{
  "n_layer": 10,
  "d_model": 128,
  "n_head": 4,
  "n_kv_head": 1,
  "head_dim": 32,
  "d_mlp": 512,
  "vocab_size": 540,
  "activation": "gelu",
  "norm": "layernorm",
  "norm_place": "pre",
  "norm_eps": 1e-05,
  "positions": "rope",
  "rope_base": 4140.0,
  "rope_fraction": 1.0,
  "qk_norm": false,
  "attn_scale": 0.177,
  "bias": "none",
  "tie_embeddings": true,
  "parallel_block": true,
  "init": "uniform",
  "init_std_qkv": 0.0442,
  "init_std_o": 0.0442,
  "init_std_up": 0.0442,
  "init_std_down": 0.0,
  "optimizer": "ademamix",
  "lr": 0.000549,
  "beta1": 0.9,
  "weight_decay": 0.43,
  "lr_head": 0.00561,
  "warmup_steps": 277,
  "schedule": "wsd",
  "decay_fraction": 0.894,
  "decay_shape": "linear",
  "final_lr_fraction": 0.02,
  "batch_tokens": 16384,
  "seq_len": 1024,
  "doc_mask": true,
  "train_tokens": 107600000,
  "steps": 6568,
  "dataset": "wikipedia_en"
}
Each number is 128 + 24 x the weight over the matrix's rms, rounded and kept within 0 to 255. Layers, rows and columns count from 0. Numbers have three digits each.

# layer 6 attention output (transposed), 128x128, rms 0.0531, rows 26-31,58-63,90-95,121-127, columns 64-127
083138091167126124134079154109135157096158115132124118134142078104129139118122107150139130104123133169131174116131125150089149157131134109124136110129139123143059141147142105159100149056111115
121137113145140080141124126110098134133099103122100107130161123136109146092149156100136113096149149143139126143129137117111155110134142084143159165074149145156083153147089101151146116154140117
146134134135107083150149130101119145158123144083121147123126081205111125120121124156089073162124081158150135146137124172175196123151136112113151128127100140154130102130122120099122158114155104
131143148096141142133170107127164087171152149129158103128071142111143136133099118098153145147103107136181105111166163135123084137148101157123100132122098159149175119097129142117152079122101092
159142184141153127107134134111135129117101148111153145163110130141090131144146120107099094137098098135116116153110117171108162100091123122146159130113143160139082117131074108085130131161097128
131128101144113162137120142136124183123134086115127105137119137103106141125155146130144137126132111115114128110123122107103136117106114123134112121089115138155131109101143139074099116094113103
132114154123198142095154121127139153130129165077078122128125143113145113101088129104126118095131134142124151164115147144156130153188186142101138126088142102129176086152110132133169111143131092
114160140110121112143125138150161105124104071194169084135080137109146151125120133133104111108134086128136143115145126136125109133121130134122099103113079126101154191073144164089110113157102097
120100145109141160136107105123119117102167125169153145131035133133130134129126127125154126170106158085101117087101105205149103196143135149120061117132127135135134156101155104116144121130111145
125113094153083145139112121142083173136102112097098152148153111121144115086172092116092084138174140165100139126126119128124173110125093150137140105146150161119121110091127124175099097126168143
103079154108153093111119138147136125109127135106110178108140126070165119155151128120151163129164121107124116164138137136110076133162166126168124142110178100056126084149151119125135140125133130
136141104103106092094148156119132102094122098225119093102103089133117135172148098085164169118154115155113103090114080136083080137137136144168077063137113145175113164079156143116143145157095109
137141123177089187126119129167118130123157183139135143096108140157112134148138143151155123113107124141080157155156148107140126088119139118119126133096106129123117144089128139145096153118114140
143157134110090121125128129109126149066142150129176180109103145109124140118166146112122133098078119116123153143104106148119126122158137122095149108130126115101083109137137125124152119118102108
141155125147122142119109123129111101130105124178166150111135112135143190161159096108101161140142096166135151142106112096112095121089132121125115121110097132110113127084150140129087126118146114
122129116160120114113135191141162169125136125140124136106151110122111111117117089093153128102133117090123140118153123125119139153104137125127165116075143137118108104147101100087090126137114131
095109133163109145134121155131114120095092128108129136154127122122089094093101116100108170170137119142102174131150073163103147146154078140113112134094119140138131100137147128167124144120088148
137133130148143162114137118128122127117095147145087108143130121131082145158106078113136132153158151118120152122129139083098119145139136152082148138105123116129119130187085122132136097126122110
104181144106173106129162170170139135093200122127127104124122135159111130136119114099123124128121097130081148144108117078131111105128122138099162099168076141112150093109149136161146120151114090
133108131143121146118127144131129104114156112129129172116123117085121129093109098106150096102143132100159092138138134134110108128104125152132177141153164104128129122098125113128137144143119117
122133138171106180094120162128134120138109111121100142145159126115082135107103123147141104103132137122121134122100153117142133121095110098129136151116148118163137142103099161122139083117141126
125113148123162119075094121135115134135096093128106117106152136116107133106116116103146148099151127101102138132124109103128197148111160127136155099119189149141137156121120131101128147096129103
081112091156127126130113104097114129151163192087131134142142101105109146144135201178117099121142135131120138080121132091129121138171125107132121170106124115085122128136135084157112124084120126
121111143110111151151156119126118114155099140129138125089104097098128173157149140121159083130094111110134127121118164136101117099148145100116125165151090136098116140156118140191139111110162153
103113128139112128131157097102133098178184082107163112135095130116152130117123109111122157168102118148119116098120132110136117145126134120157121138113155167175152145110127128174091112127138157
# layer 6 attention value, 32x128, rms 0.044, rows 26-31, columns 64-127
110167146098107105139134113162145144139093104117111122165177163143139116136141120111168168138158152094097082149094113142147128138159100156115144158181135162146102091147118125135148154138115116
110119147155129140155122108121135174117118152077113170093121151150185165134116172150092140152155097126055107133118119156129117109142102179156107128123142080066136110150130123132104150137120082
138140116131135152120129106094136148107153115113137160149107136119140125079118126111171145141119093121191110121127141086131120145146125144114137155153173141137093128104133134139141107150081142
119147161107156123148123146099144101137112081133142120108098078115151113103138147102128115110106103149105115132162100170127129122123120072140124154158056119099126121154164155123101108088158140
127110095040132100131098115097133118139148101126186136121138178112140101169134162149136171136155146100112139137106152128140135116143132122118171132125154099120101149142119163114126111151101103
108174129115135147133119136092116143131130117109069158118105103132177094095106158137116149083109143096135129135148112140163119100096166131135160109112107112110107137118135115124134144150157142
# layer 6 MLP up, 512x128, rms 0.073, rows 0-91, columns 64-127
142143140170136146132109178132130103151148149146145114094111119138100084139109094097082145119124137165130104132165116152150165107163150165114135127137153118116130146080078103137090118109130113
100123152103169120105128082139133097181163140140137160137150097153113127125156150119142146115105114126126085128138139136103138114121168109104141130153151111146192098102166142134126159165113132
068129146139141086149143087151100084118154119135108142126114151133109122106117108112119121119106152112106110136138125139142115083124109142145141129146157129158150111128126125165120168120139122
131109107116173115146127141130081140144111146121155138120110143102144087108152153147129134146125110162151090157117125119139172143140093156170116099110126163125159139116157110142124151129135158
147170142159114136105155141136133110189101156125139153140152102119127097117136109091129143094106120126137090155138123111098137138147100171115079104144133114101117107162152101152119129163099138
099173115088146127151136123130130109143118129099149142087115100145063155152149074157108130120148146153146083101179168076160158129154126104135117116166137145109129120072157124169099155118124126
130164099123156132118117110134119153135152115125141148124142148144108101146136105136119185149170109109138128121134156138150122128152142100152117114150126136121135121120155121140075167118108133
136159107133136114126148133138118103167092106171065137103129130132145113136099138128147146117102100104174120155163157099103149111134103120118165120096200122142165105097108098115148123112165091
128140174131121134158098148161146122142147101154129122118157104135113115121127122129159074125119118119141076139150147087131121150099152160173100099126131121129098103096095148106145144111138119
122143086112170117070120108121111092171145121167120139141117112117103095117176123109113135155095131143184121122165126121107119126118150093131172132121157125065141110143167120115125106110129104
106109148143140124179152107143161125146157140148133134147071182129054080131137161130106167132106117074118087109128127110109152101095123114099151138131138144120105112122128102153127139116153113
109125126127088116142105093143127132136127104095139138116168153129130111089117149094078141148123099092143132078136119151109130135145103107103071091105135108141137124088152122201122146123099137
146131175124121145143139141163151129137165116130140122123137142159161148156098139122129137151125138085113111180153176116140105106139152086147123103103143133108116096124118117137160125149132145
130136143143155168134102141108118120130160101129139157132124149132087112120122124086170165121096090113137137125121173110143133124114110102095124087108142145072120144061146163127116122159118104
102095118084130121155141136127122135129128135125140133123128098125116106105114122133116170111136102119116094115149084092100145147138146158107128095152106131112127101097125133135131125088174115
140152084107140103117124093187163067157157148123124137141119184108131158159126126152113119110109127122165119106135134143132169152127099130122142094123096136148198112097159121157099115121158144
077137106127110134141145124148117129149120150070153127142122145158090081106174147104119126109153069149129119100118111115112137165089145113068138112125156159139073107140185105137078151133123115
113106142104141153147109106119144143137157143115139126141135125123080122104156151156140159129118146131099126138169160099145171140113148132120132143115092137078105140118182109123117128140085060
080098109158154140142166105097113117153148133128137164155148119152152114137144115106136131104155133137132090108119164121149100153087115141149103125167150153110108160113133118114114146123141107
110132106156102122137113119172083155137152122106124112122142152167146126151126144083101132068129122114123115149171165144145151154177161132076147130143189147091125139090123068117115088159108070
141158081158104102133134149099113102151162117123115144127132090145142124141139122139118091127088112101112129079112121133147148120116098128162126090144163149147144132148136149143139163130128139
147139134161136144141146137137088120141148139171131172168091106139110141068148146116125114113125155139115130120173157103136149135106126138147142117151131145136157111141101093106047098141140105
127092084157152143162125117131121140173093114126126142116119110135104161125116128144163128149168109148150136128145117114132131103166146074102139114116159175107131077095155103127122158151120086
093167121128132123149180157158150154179120078142107129162135155167112145085139129160108105124154145161123101120124120101124138049107128135098167127129121126103134157121163106146101177130134116
111153099120114124137136136143119124137151108162138126122111129105112145133151122108067114145089105140158091147210116146148128079079080119132116151093123162126118125094153120133087126147118126
103136125122144116114106099119106118101154144123120171101124135114107159158118100161132113084119122095172060144163132098148127139143077167121103129130139126119123140138142117138106129140146079
144122122111160103141160121125107131145112099119129130141099114107104092143084135111164128114154122105145121127121107114133130148120158087143099110093119202141131141137117137157128146083144125
074093136130165119143119133142161071122175119110149110124143083156131125116110120108145107122114095145131123125144102164086140085135144139149148125095100144109133154109131118163149167101104155
136114116127133161109094107123094132129106158135143099106100125109083138135148152140124126085091116113152101176165120094128122142126119149087146114153148119105124184143133118132118148128131133
144122099145131180128118139182132108121124139148123149074117129093141139106120127107143145132133082109137111151140165106086134127192135164104079101109125140154148127121156113115087130100109130
128154136116102169127149134197110151099137119090122091175117087145115115156119127135113108137125132131138137140147115125145162130117120125063087143129134120140128140091089090169155158130144138
115112165108175139111131177113126136098136148106149128144150092129134057129120138115156115112118154087153121132092134106109192132138107153151115147130138132105115143106112103140124125130145133
082147138148141128147141124146139052198144149082153175160159139129075120108105110097164108097130103157113109127102170138110148106125100144157143119127103108132136105073152092108093136097099115
138157106092115140125154102117094116145104101130125176115097123130117121135145094127125128161138088146178135167167117109129166125117131096103128124155145148093139094141131130128108133129133111
123162101146113150124102139102155106131124099103103113126131203164127110153154092122086099109110098132094151171151126129070127112135114062087116100132160141107123142096149112155123133120111138
112097125172138154163119113159081111130129097127130108135171104165116121132137148177099153109137104106063093133121153090130147100115137142142162105122147108083103177126133115150096152095167072
149165124158122187102133124110124140153109099136122141118094092130118102114142132163132150129099068134188118090131136091164122137096126123139137117082196170100154111114135103133111147124138098
119136166092166151119134130133108102132155147104105163137129140163161159130124130086150114134108118130088096144174144120113149116094127129090106114082120116100126086098125131183111096123134109
127132151149102141125182088183102096133085088150146141120095118145144075132139098127132101122135112129151093174166130120094126140117132117087157126114102188141150122116137136127110158074144086
131142135118127127138103104151147116128108121113103114113148141124108116117125101128152111155134079129173114170176173151143117098104123118142149130119144163149114065121159157140116153094151122
100158116142143184176141110165157109161128110122109138148115152147100120121096133080153136149123130096120151103139133146103124140103124129092105117106130134134121085083163144128093125094143082
149172101191127164121121112129153120120107076159130103156087107134111086141137076138104079128124085096133162116180133135119133125124190112097112126112182160101144107081145134118127152107145112
089125109111146108092117140142144142158120123132120089146118138127167077143149123137102153117149128136167121112152120147126121139085188126088128136133135132107120140150180125127131146095171101
104106120143127116142118105117130139134098150094089092146138124138128138142139107129089112138162117136141085107117130110126075115112135137142109087095139123119152116165162146177162118103115158
148133132121159161109119135163125122143127097140075128155131101147156107134128099146129129127122121050134124147159119117128135116109146069149100151150152121098141154103130139136140139114139070
102114144102123143126092170142103123153177142109130169182151096128115136114164160132177124132088120122119083102143112129130166133131119100104165096128138139113119120146115146134107145160175130
108158139086166123120119167129137096110141128103132143125122116198107086111150129120109166138120156110137112141120147119150173125083103131149153126126167109081160145133140109164089138092142124
156100104130103157087105163148122150125128127114174146121085140106143093120198132120139142095198072142138135166122163131111142131154126116162118117164084144081118125157132099157124189118163125
157093077087135174142106152166089109135141124134129100132136133130131112127128152103121127109148101120129137148137119116080126169155088177109089121112091127120119100112128109150125169174093118
099114146088160126159144097139160119105132119136111139169145131146116158124165131121173134122103126104099096104139099101135105147134146170124116100146134115167139116124132163184107124056116136
104145099128137112112101121135103122138115115075111141130157151113112139109107143105119103083145108112113135119145164133075161133113134144101122121133145169139093116139185135137135091142137109
129157166104147160087148122111120105168165149116115108121126164104144115117172074101124153124107089152139120129170103111127144128129130122120128087114084141146127121175161089120142161092120110
112129125156184168161117149131138102165141078122130090162123143130081122156137124118142162089111144128133121072126166110166138090098105122133135108125137081095149104088145143136117156154106135
143168078126101130135119137135119122100143139122123120140119138140114134151116100117112103155074123129152141145145167114143140158162116089143154129136138159056154121115133097126123131133131088
113159173167142140152119178129154134131096123089181133111112139126121100032137100162118142091131144072142117122101144136145165110134136178132145125138157137080139106120146156133133153112182106
101144130122151130106145128170140143135134176095129156086119140131089143123115135145105118092109094121138141104145127096160192142117096146120118154169122125166181093103177127145116166104122128
122133065156143128139136095146167137144122109134146138114152142098130130141147103096148134109108124143113155100132129145130105115161146132152151142119157150122116110111124123111128158131119122
154102132141136156159161135147094123132122146138159100130113145159126146122098097086083174115131105115123142126162130153103138118126144122159099121129120146129122175142113125136123151107140094
145123131148121149107137128133161100139144140129152117079117109102156094112146070109122184107130141144068117160133153140156147140132133152110127126103107134153109102107169131142096139066121141
100097125165159118101133074105145172148128109163108113143150167116109135144133129173171133103103158119156081102146103130148111128125146121097119123124092113113108114148115132164110158164113122
146150132128113139121103107122110153142132135157086140117132136143131096115175116106086126149143131100113108136124139129099160130135141144155114146128113169093146173124068132113094157116152114
096149127191151152157074155160113080126125111124169158162117121176135084078168181145117175113140159108086105091150167092143135076127107157110108106152133114069127129121130112147142161084108152
106150156115139114135158166128154144137117184092137141135133119131150132087141125110139139138130110110175125126123125145117126124127084171131105126144160144104079161111120114128089134157135125
082161132109160172139099128158105116128123095104143187136151081144060115126175162160097116139154100117134132111097105112112129125116125117101101114116122122123096145117156076118118121139125113
126174118093172164108108116124118104171121106180149129105124119101100133092158106165138155116126126130166107111128137084120154097110151143081098111145107130092117091138159120131100130120107118
111126108143164128129083132137127102149156098125125129120100153091112135151142108117137144149162086148126140116153131126103112101137143146152122142107114173113123100131139115126138125083157144
122166104170167121130141105112141098134173155113167138149052209126095091107129110098126123139155107114114138117109178141110200120074137112147156124156111092116158097075137112136102106125092132
132104137121134133151139123105119099133134107098125130122115111169115126136130129089127108134135113109102084165133131088103160118124082096179141102102169176141122102139131127133114148122156122
119100147152161108102113151155145121114158087156133097134141194157137115149174130137143155123091138101125137102133080120131123112132121137129127126123162108125111129131122136131142153090169147
131163068147138111175132095145173103173129134111083122087131168144116126126156128112122176091139073139103124174157133126099171140147148109106122147164133173156106093079133137178144175162087118
099117150133122126156155140155140121150142119091092140157115178131141121139137074124090125106101130133091113146134124113118123148123138133065151114109161120140103118138137119170136120110105129
120110120139108146140085125147150124117085161132132155151107130140067129106149162124131164102142133106137115134136194090126117143108125116129135110155149102103136105077169131128137124090179132
111127151128159131131105109149152117148165158129109154187134149115111135142162099115080119124091092148138110095137134122095189146137116105068151138092105123165102100117130125147139161137145090
113168106115125144136137171152143071153130131078092112144157120093143135143135113124119142073175125151117146132116133101084161122154167113121118164147167178160123158134148133119114176103098139
145147153139170131103128089141158127190122119138160180112154126139135128121150135100140117123153127118096112092177110092143119170138110149118161103139108146166102120118113112190128134101143141
139187094113173109090168150127104128115139139138112141096077133155121128118123134132130120086121084083137148120168139117116160126157132114115118133146101121077121093129165107093128117151119136
113082125115131155112149117150145139149140114120153104109145118174112136125159127148164139095101127095124137128150175090136113147085111099126146097120097121110148081137147094138124139107115116
101105129117149124127129104129092132145122143099108111130123128112106158092117139181119166090156112120126093127181119151121130099130120117113138138107160141108150119137171125148074166123106107
130115091172172116135185100152160150124151110114140078152109116161114148113102111106098164099122111120121133141127109101093099123093141135125098138055155130131149173094123116149162131146131124
070158137113125135104128147105100082135184081102108149118149122124131126134167143154118132117104145145113094073158140121127124061142124158141117139120129123109167164125148098102122147133107145
139122104110124112143101175119157134186173124133108133105088127141126117144135083118106128110148150145160097152131154090103134092097121128102139075099114125171155112095150093135124136112143129
100113147120122142154170087168140133123116137109152107075114147130129124134121153197123132080149088149179121170149107109122109100133129123103094127149154132147141133146146101160133111120113116
115143124133116129145160119151168115153160112126093146105080154153113148118136114133158153080168145140111137106154152080136115138122130112110039107098095150150109144120156122184125176091135109
117115149153092131127100154124107156149163124131126101139125100178116124107137103149082167124119152087150104124114122119135147153113119073120125064121101132087115145152130128150117144141120126
124106159125101091149136100129121129131199122120132108130114152128140143082162128089096193120143131083096129126142139115085147117148144114120147115109129103151102132056120057158118123126143127
096112110109142114106132096120136126140147129150118111118123173140111118156138090136123160132122094072126092155157175120147117131104143115159106139167123125108154145150091102133133161144150110
109120125112143121112120137131101151139155088118118174115091108144145128102131116165126120103149098093115102140119087153137096111170071153119125110149170124139130112122089110180080143112151124
149132139122153161110134102136144090106147114127144133149108137096114112148195120126131114121099092127152081129123123146141154108121117113134140172207096113139129139134074115118109105098123092
125166107119132100117106107111169103141164102139141127145130148159124111141196104136074100122179115113117134143140131132140107111085095164123141167126142108119106145084133100149113130128085137
110112172154150121157134140122140164118143128107146162086162124129083167069155106161123136123101114110104078156140150099113115100134113141107149126143100103101144138101162100169124118110174156
091101117141092116173125141160137078099129095142169089168141139105128109076161141140142109138146110085152093138116165098120130088153184115098105099123145138106133138133150092117131161150111151
102154114119099151096137140142134120124107098135116133103130097118084074110145103174139099166174080085118124139167127134125134114160126140138138132124170159107185122164098136146096169121103106
# layer 6 MLP down (transposed), 512x128, rms 0.0571, rows 0-90, columns 64-127
132132156102162111086106133126137130099132161169124100094134143125106145129099127094081120099123091108144127134152136169102111156107162079140141143120098111160167115111137118106135100179093108
136151111109115161135132122101136150132095125109084117149129168168130140134117139124128103153129170137158129172174139132154139145101123100118124129152132136129085125117050132109109133122087109
176095107137108112077110141091156129158078136125124141118150130126132192137166098126118128136153146160113135132074130117104121123101133141146116085094115120126127116133120134115139157125115130
137185112122104154115130150108137136105157088104110112110142121110124149133125119132097101165118161126152113145124106124128094125111133126139126082095159126128139104148163153125120102162108156
136086116085151125142119146077142144114129116133101128149094132147126122118138171150140159124158145112161129117131130120158136135086105105165146129122104173170151151126137149116147132143126139
138141087136141108153113162085119127099099097115144201134145096115110165065099151121119132154145122133118121124110126117095157147173124153134156101122155112129118131118149104130129150140178160
077119131122101155169149116150145120104074101171123142113111117110170143123114147112153087125092108142120097198108135114109133130085127135126140113139115098110140158119112126159115108091129104
153117104127114122102121108152126118121179140083176117160153117157129107115172143088148110114157136107096151120075123149076103155138104164109107108138095113123098124157104115107122089130114127
117100157147115082126136131071081086107117119107149175138096127133140117114110131151114097085148111135159147159118152148122117125123146113116149181183141179168134140115138176135127120111134113
172144160149138151090149152134113161150136141124154077148149120106099132135127166115151126071144085144123150122138140141145111087115108142155121149125094207171192125139163104119119121151157166
124128118152130150126120145126155118123131123107117134114141098152118140118119146138148113145114116141104120117110144120149148146114208101144116131139093113101133134118121126118066109119140135
150109118104085118142130124145113150151139162106132155074142132143136126120094167128156147160143085105145128120115136140147108120145136130109148069136153143109118148132158145133107133149167106
141139080132180139103131100129094146140076130139124139147119113106134092114159130142134136136123133150146142106187166118102106122113119122142153128132120132149134137127134113116133133126112112
108133123122108136138108174125144142099119084115167142107131091146134140165143147132127133141137147104131126098131160111171131149131097093140128135118141166160122118127115097129117118133127134
126119128123084117133120122118146123091112147129122130139152137156131133134100125121111133119144158120128115152125147133147137131111123129129112107126142104153121124132112137115125115113099136
144123125155074128128103139125122106094097139120180140136129108093122138123137122121139121138102115131163131143115114130122123090121136106105133151189158175102127170156151132143123126126087146
140168140094074125143132172097152120105103159158105154126127147105112099122086112116140125075126135093139121150141140172087115162080127105115130137138134158144154118124127143145158172136113142
081161137138125137143096180121115139132122095120123130132121088156147146145121151118139127122110114127143133138135128101150091116124149130150117107091134109164075089087116150166125124101154135
126124122135079103129140119160120138106118143118134118121108134128103134125118156135096119136111137130098118130135121111113102120095192133092089164174096141165142128150184178141095121114156123
110083095176148093098169147152109176149091162141167116131125135063093146111123090092086155099123162108121131129058133157084130145142128123161179168131136165087085137171093113110100107110149112
140068147111131125139132168136166156108100126102130104161163168116132107118107128092155143127141135165128148122104102113077113119135138138110143123160114121136109125136096109079106101111155121
135153138104181099147149097117155173155081105121144103121141087096103116158118081133147127141102106120163116140102144155073114147126107117117105129101128090088132139114111138122146103143172149
136129127133105105172087115123133095131133120136114120146136136111131127105108114121141133130080131142152117123131143126106084137158122119117121134166149140148076118132165173126151120140170164
100102088136151118112074132106149152181111147120099185093137131169124164133107150182132112141145147125156130108128137146110154101101117130155101116135138097128112145131111132155067133147139163
159115140115168138086123109117119172104083138102131104145158134144124129142135121108162134107139155134118140120094104129125125143120184154103188113132073135149133128099115140146134139137116127
121113124112109145152136137152130116140167124145105150116100132140165127111133145165151175183139132152118133095104114073123117094107126141125136135125122133143127147110148110108124129176123131
137154112141131127128142148071133179104143146141163129131112132141140133116079094150074126123137138143120116101076152141103121115153149138157118142147102099144146135105132122117121115125118130
173115131130129145107135099114138131138135115139122134122133166097154134139135141108108152095104140135159128100155129131138111137101105145130088146102118116117119096130094166124147091146155116
098144165132117127137148133122110154103153097106113126147119137115151096119140106122162142135152134167149134088090080168128114101095133097157103123138158150134137102114129129133149055123113129
109139139148147121127099172161115116163128146121137124122181155155050125119118101111128110101132123143164127149161167135175140092101094108145142147126121129113121085134147094111113104124087139
155159095106132133124146126075132121119122110147125158109145124112116152086107131152134150127139137126188141094094106162127092175109202149158136134117121111125120126107141148118134111115121119
143129164139111132138127130174078104127115138091108108119081110097146132119116132175132135118104174096109138080134137124135102147158130162085136148175177177126137114119110118125154120144083124
152134138109152154127177075067163147126112115119151144124142141048108122127152093117145108149079123146135117125121131124105123149121147127167066093143113081142167147102123084141110147095100115
124128109146098152161107145138110157172113137108111105123094158133095113111112148133180141147121120102104151076119128095101120158114120147095126111112152095195102110109146167109132159118130163
104178144131078139129135164128125161102143157152155149122118114128157165118141119173135134156090139132153124086088136090142114150139125190132106129135147099092104109119115106130097156142149111
112099143087142164135124136097084102144136122133067141152110122137134163145135209135123110121124135160106071113129174113090072168149179160144135153156136135148089141118136144155135141152089109
128108134135144114125119103129146132133145108121154170140132144094131149126091158095119122124149147092096104130118120161101108145147106148116094084049134114173136169143133187137096133125099104
129142129115120134089174161090131115093138134140122140108152150088123181095118128147096102093149142131121154159112150115166091160120155124091146094123124113113164100120168125121114132139044136
164107127105150074133153128113146157133102132159112163142176119170121131085127136150151151131087148098110114158119149129115140093077108116124121117134103087109138152121136101085107119090120132
141141082157141152131172123104101157114135107145161126125153118116123132149120113098125156115141135138096135128088110108130092148164134116114105122135143097110109138085112133130123128151117112
128163130115085111121107157084116166123104105140131154147149112109149140115123111136129109123138169158100137158161165098092130113121132102106134118116141149169100144152100125131122159163116172
085092174144139113163128155161143142171148137133126157112121082137119131116123175143119137124079107098114127142144112113156144102132090170159110118149088111135093148117106069148113120100124145
117124141123141152151119092120147126107121142121104111136092134159138132163072121159104120112125085094142150186148114136146135109118143135093114162139114106146086145103146120167146049118156126
151139160138114137118131149110152114145170123121119174143131131116096161135102104133104151137099113116136137147113144112089130120070134115165104138111115111141118140111138111110135100105152137
131213145054116139164134137098086144167098140144107155139111128134150130151146142103093131148107111150110096066164108149120127141091101134129128125114059131130090143145138156145119124120146116
156128126106134107098084143112117120143082156129125128106100104137168110182140138205128112137152121124127129127142158089139119146109146118148153156130141149103118105097114111157137150112113078
153163099120158117120084145090155157143128141140147129166148136096117132117153106138102128105137137119125170157097158102120112122115124132126142115173140121147138138160066123143086122097126183
119146079135146115122140108120113115091132076119118100099124097126088196139143122105138105117108159109136114073133153113146184105098108092112130180123160073108156139132128158139109128114132115
149121165138122119158154154102123105104143124115116137130131132160107118149141136099117131135143145150123148124104122163104108109131129085091115112152141097132118122098077091132114177116127139
091132188129128149116121137132093112110136119121132118128138088136087158117123140124129096125096128127152123131144116196122159146133132083124125143148138166085096148152166109109166139143172144
094107123074110107123116139109128072111141140139144124091103116160161137162128134162156124104134136148109142118098085150147114134165113114086165125120132134143149089127100088145132163145091167
135097133164139107152081116106157051122157139121135187137136154221121132142124097093070100093169099139096142123116173118109139120126135114075143171139154098139104175147101103113118151114152153
088106189140142124130153122166155147113135088155104090096108160099167149173110131179126111142085090156123142134118141087150134134126119114087133128148099134188136111148104156130135110108122103
139143095100136158142152087137172115097130182083139147108118116141121164100099133159135100138126173114140158139128115146133142134110141136090129122160122112173112117153125108146121151128162133
085075147111103110124118142129125123103117126161093144162105116125129144143152128167114102145153160142119101134183102119106156101084100090121147129131150170170140107151125117130176104152135151
128116106125094112160153111106126155101134092108171103154120111153133096114156132124127099120106135109151129107148122151156121161140124096090091092106084157167108120163149111134169116134129134
145071146144141135137178101120147113149098121140110129135130128136145110094117138092145136099113116133170146143167090127140109120158123134151087122106127119143124108123136144149151141086131127
145136110085111098157136109163135108114147143129148138113146098131117112148121186168149045137142167140164123136100141104139109136110095140145124138138149098107170144164122152097135112136104138
110180113111132145103093149154103119159152176117094131123131121136151168114126132174132126099176129128150160132131133144138092130133125142113121135174118106082118078156139113123114126143140106
120123133108127125164095091146090136147148149156118129092137077122154149126093109113141184152142112128113191124134131098117095120149110102175143134126160115080118151098120134102150138166146142
145155178093140098158139086131121117120125100120160089158149129110127174111076180141121112147128129147086145088089080127126158144135184137144133090100103133158131082163147158147123132138091131
076127134108135141086130100066147135130110117196118098124085133146095102134155142103138135187108135170089204123127096106112149158149118081120134110131152122104108126111140131102141184171140118
131142154105138120143142090115130124125106133130165129124144126147121119085140115142128155131105155138133124127131089131138159154174159085131150131105090144146145120134147121105162078114149148
131095100086113156128111132117091122140138168136132131107144080171167163128099177116123117074161109124143132144132160113126108077139133084121140147143167163126155109149142165136163137170112104
157107173109142111113116136116109148107140134130130118124148109148139092090106165087125106134150130104154148142149163126120101153111153145138130124119134106163140135119088130100137136127102141
146133143112125127112112121146091135114083092117122115166129089145132134133120093118121095141109132148121124101164131114151155110124124150094147111119122118159102112123099160139112152143134134
151137179064173106157128097077172155129104115140107168073131137109144144132118121164116140153102120144124120122113103174101108160107138127110125140178148088139115139136098142139125075148124109
109148123178123140166118107155154174131140141139088132132082143119093091114127099149132112183135103130124181131096138160131127132125115122125101111127141097099106119130096149148184141108161113
079138128137106113143111139142161147143124125101121165147132079159115112062086145148123132130131117131152107147102137131141109097104109124133132135134162133087131135134128162131069122109149103
134164122095107145115134086145113165112127112147137110125106143091143121106136097158145129095121126118098088122129100150141139151129113136157100151141131107122158115116095113133105171161089128
128130141138149130075097146168111154156131144180114123095131114124142138149087150096140098142120115149154134130140140126139107108095128105098142118119087132123117150125154134097124148125107075
147121112116150128136170130107112104136136117166137138086128124086108156064146095141072116081114126148091153116061086179136097110167136137108084108136107157092151126125114153132124148112094130
188173114136138151154110155081153119102101077103124123152119123161138121142120161131085122152135151126153097079140138145173099148129101091152106114132122105103153108153141108101122140139100149
131172099089132121163147089104144156119135088142153137137150136123169126097136157142096128176156125124108130109107102162133111144131138134108093140114127069075150092129124121129133126141102100
133105109136125134132102138134133094084131108157128096157110139147119073097102131116123098163101119176153144095138143149162120134137108130105099086127120108128148139152105126137143124142139124
130096146134101111125164102148144107118150112103131128163134161139125122138120109147098094171134137127134094086134077135174074162109137136114144113116115085140119136178130136144107123125140111
133148089096130125157125137106156132139174113105155117183129141201123102116143150150128109112148111166134129118118146092126076155152110069145160113124126068128088096127114087145139137169174090
141137130131129110152156152137138139104137138155124129119097164074146091116139118165151120173114109146141097097069147127108149142135099131131118120147148105122102128138100096078144106129172139
153123118122154153157122107072098173138107147153192153112148134134112140095101145133100150095096084115084129179167137115122141133152127110085158092128152121137125132120141107090134146130107141
145122123135122127129131112139118129131094160160127118091136139126143102136149136128115127170108137090105135152159160161099101129150122176103080130131133123112141125133117120127092131126140113
148140116133121118127135140110078150110100142150112100115156163148148105106124157148122154113087086083112161125180121149159098130151151111125167145137102136117131100158140155102084154139155106
146118122114118088129110137088153115106127140173080158149150083144108159165115153110106145168129148098102117096127151141184162127139149104136118129126128079115129148132080108128115132130161140
100126125155176145111121120111116135127124168130113098104137123097132141093128118093129057106115110108143106138112125150130101095155125134100114102133126119138157129130105081084135117109082123
129126120130123129105152075120121116135142121150106128092123097125061143148167120137115110165129147127072135108116165156138131090108152119160108165159139091161128111143146129108132168171138121
153123080151174123141107109113098151113159098150109135156128093118136125165116120159117119145109111166170127129147157146083106089125123131149120122118109145072075116156137082134139138140117178
156156145163114133168151111124134189139138141151115153150103059090118101127126096117125117130126121142145158072085165125151158070104159126121087118117151108170108111121114113178104126121142192
176135120122104129096110171108105154087105102127111144123175168138132129125116087131118123132152105157134148122151155149114137153155136084107117130140120179096148143134099127143093122149104134
089100171109083146149135120179121074122138139136130129151081123120149161122112141094116137134168127130120173073128091151139126117108131121133110155121136181119116129127191131127172114112160168
121092146102159105144107111126106110132122158130125108106144140121130191109137136129120107128166142118139139126126096106133170109129140134120195137129152110147117109147110115125191160132127126
116131118127098146116123112116138088120139070097161113134141122100084105145095127096129129114096093142108122165116129114150100170147138186129101128135111132124098114121110147123083141103123108
134131128138156138091173056112152114148116155112110145115123146154112139160128093103095126138142143123094162109116098106088173126152122125114151122093139122141128126120141112093147160141099133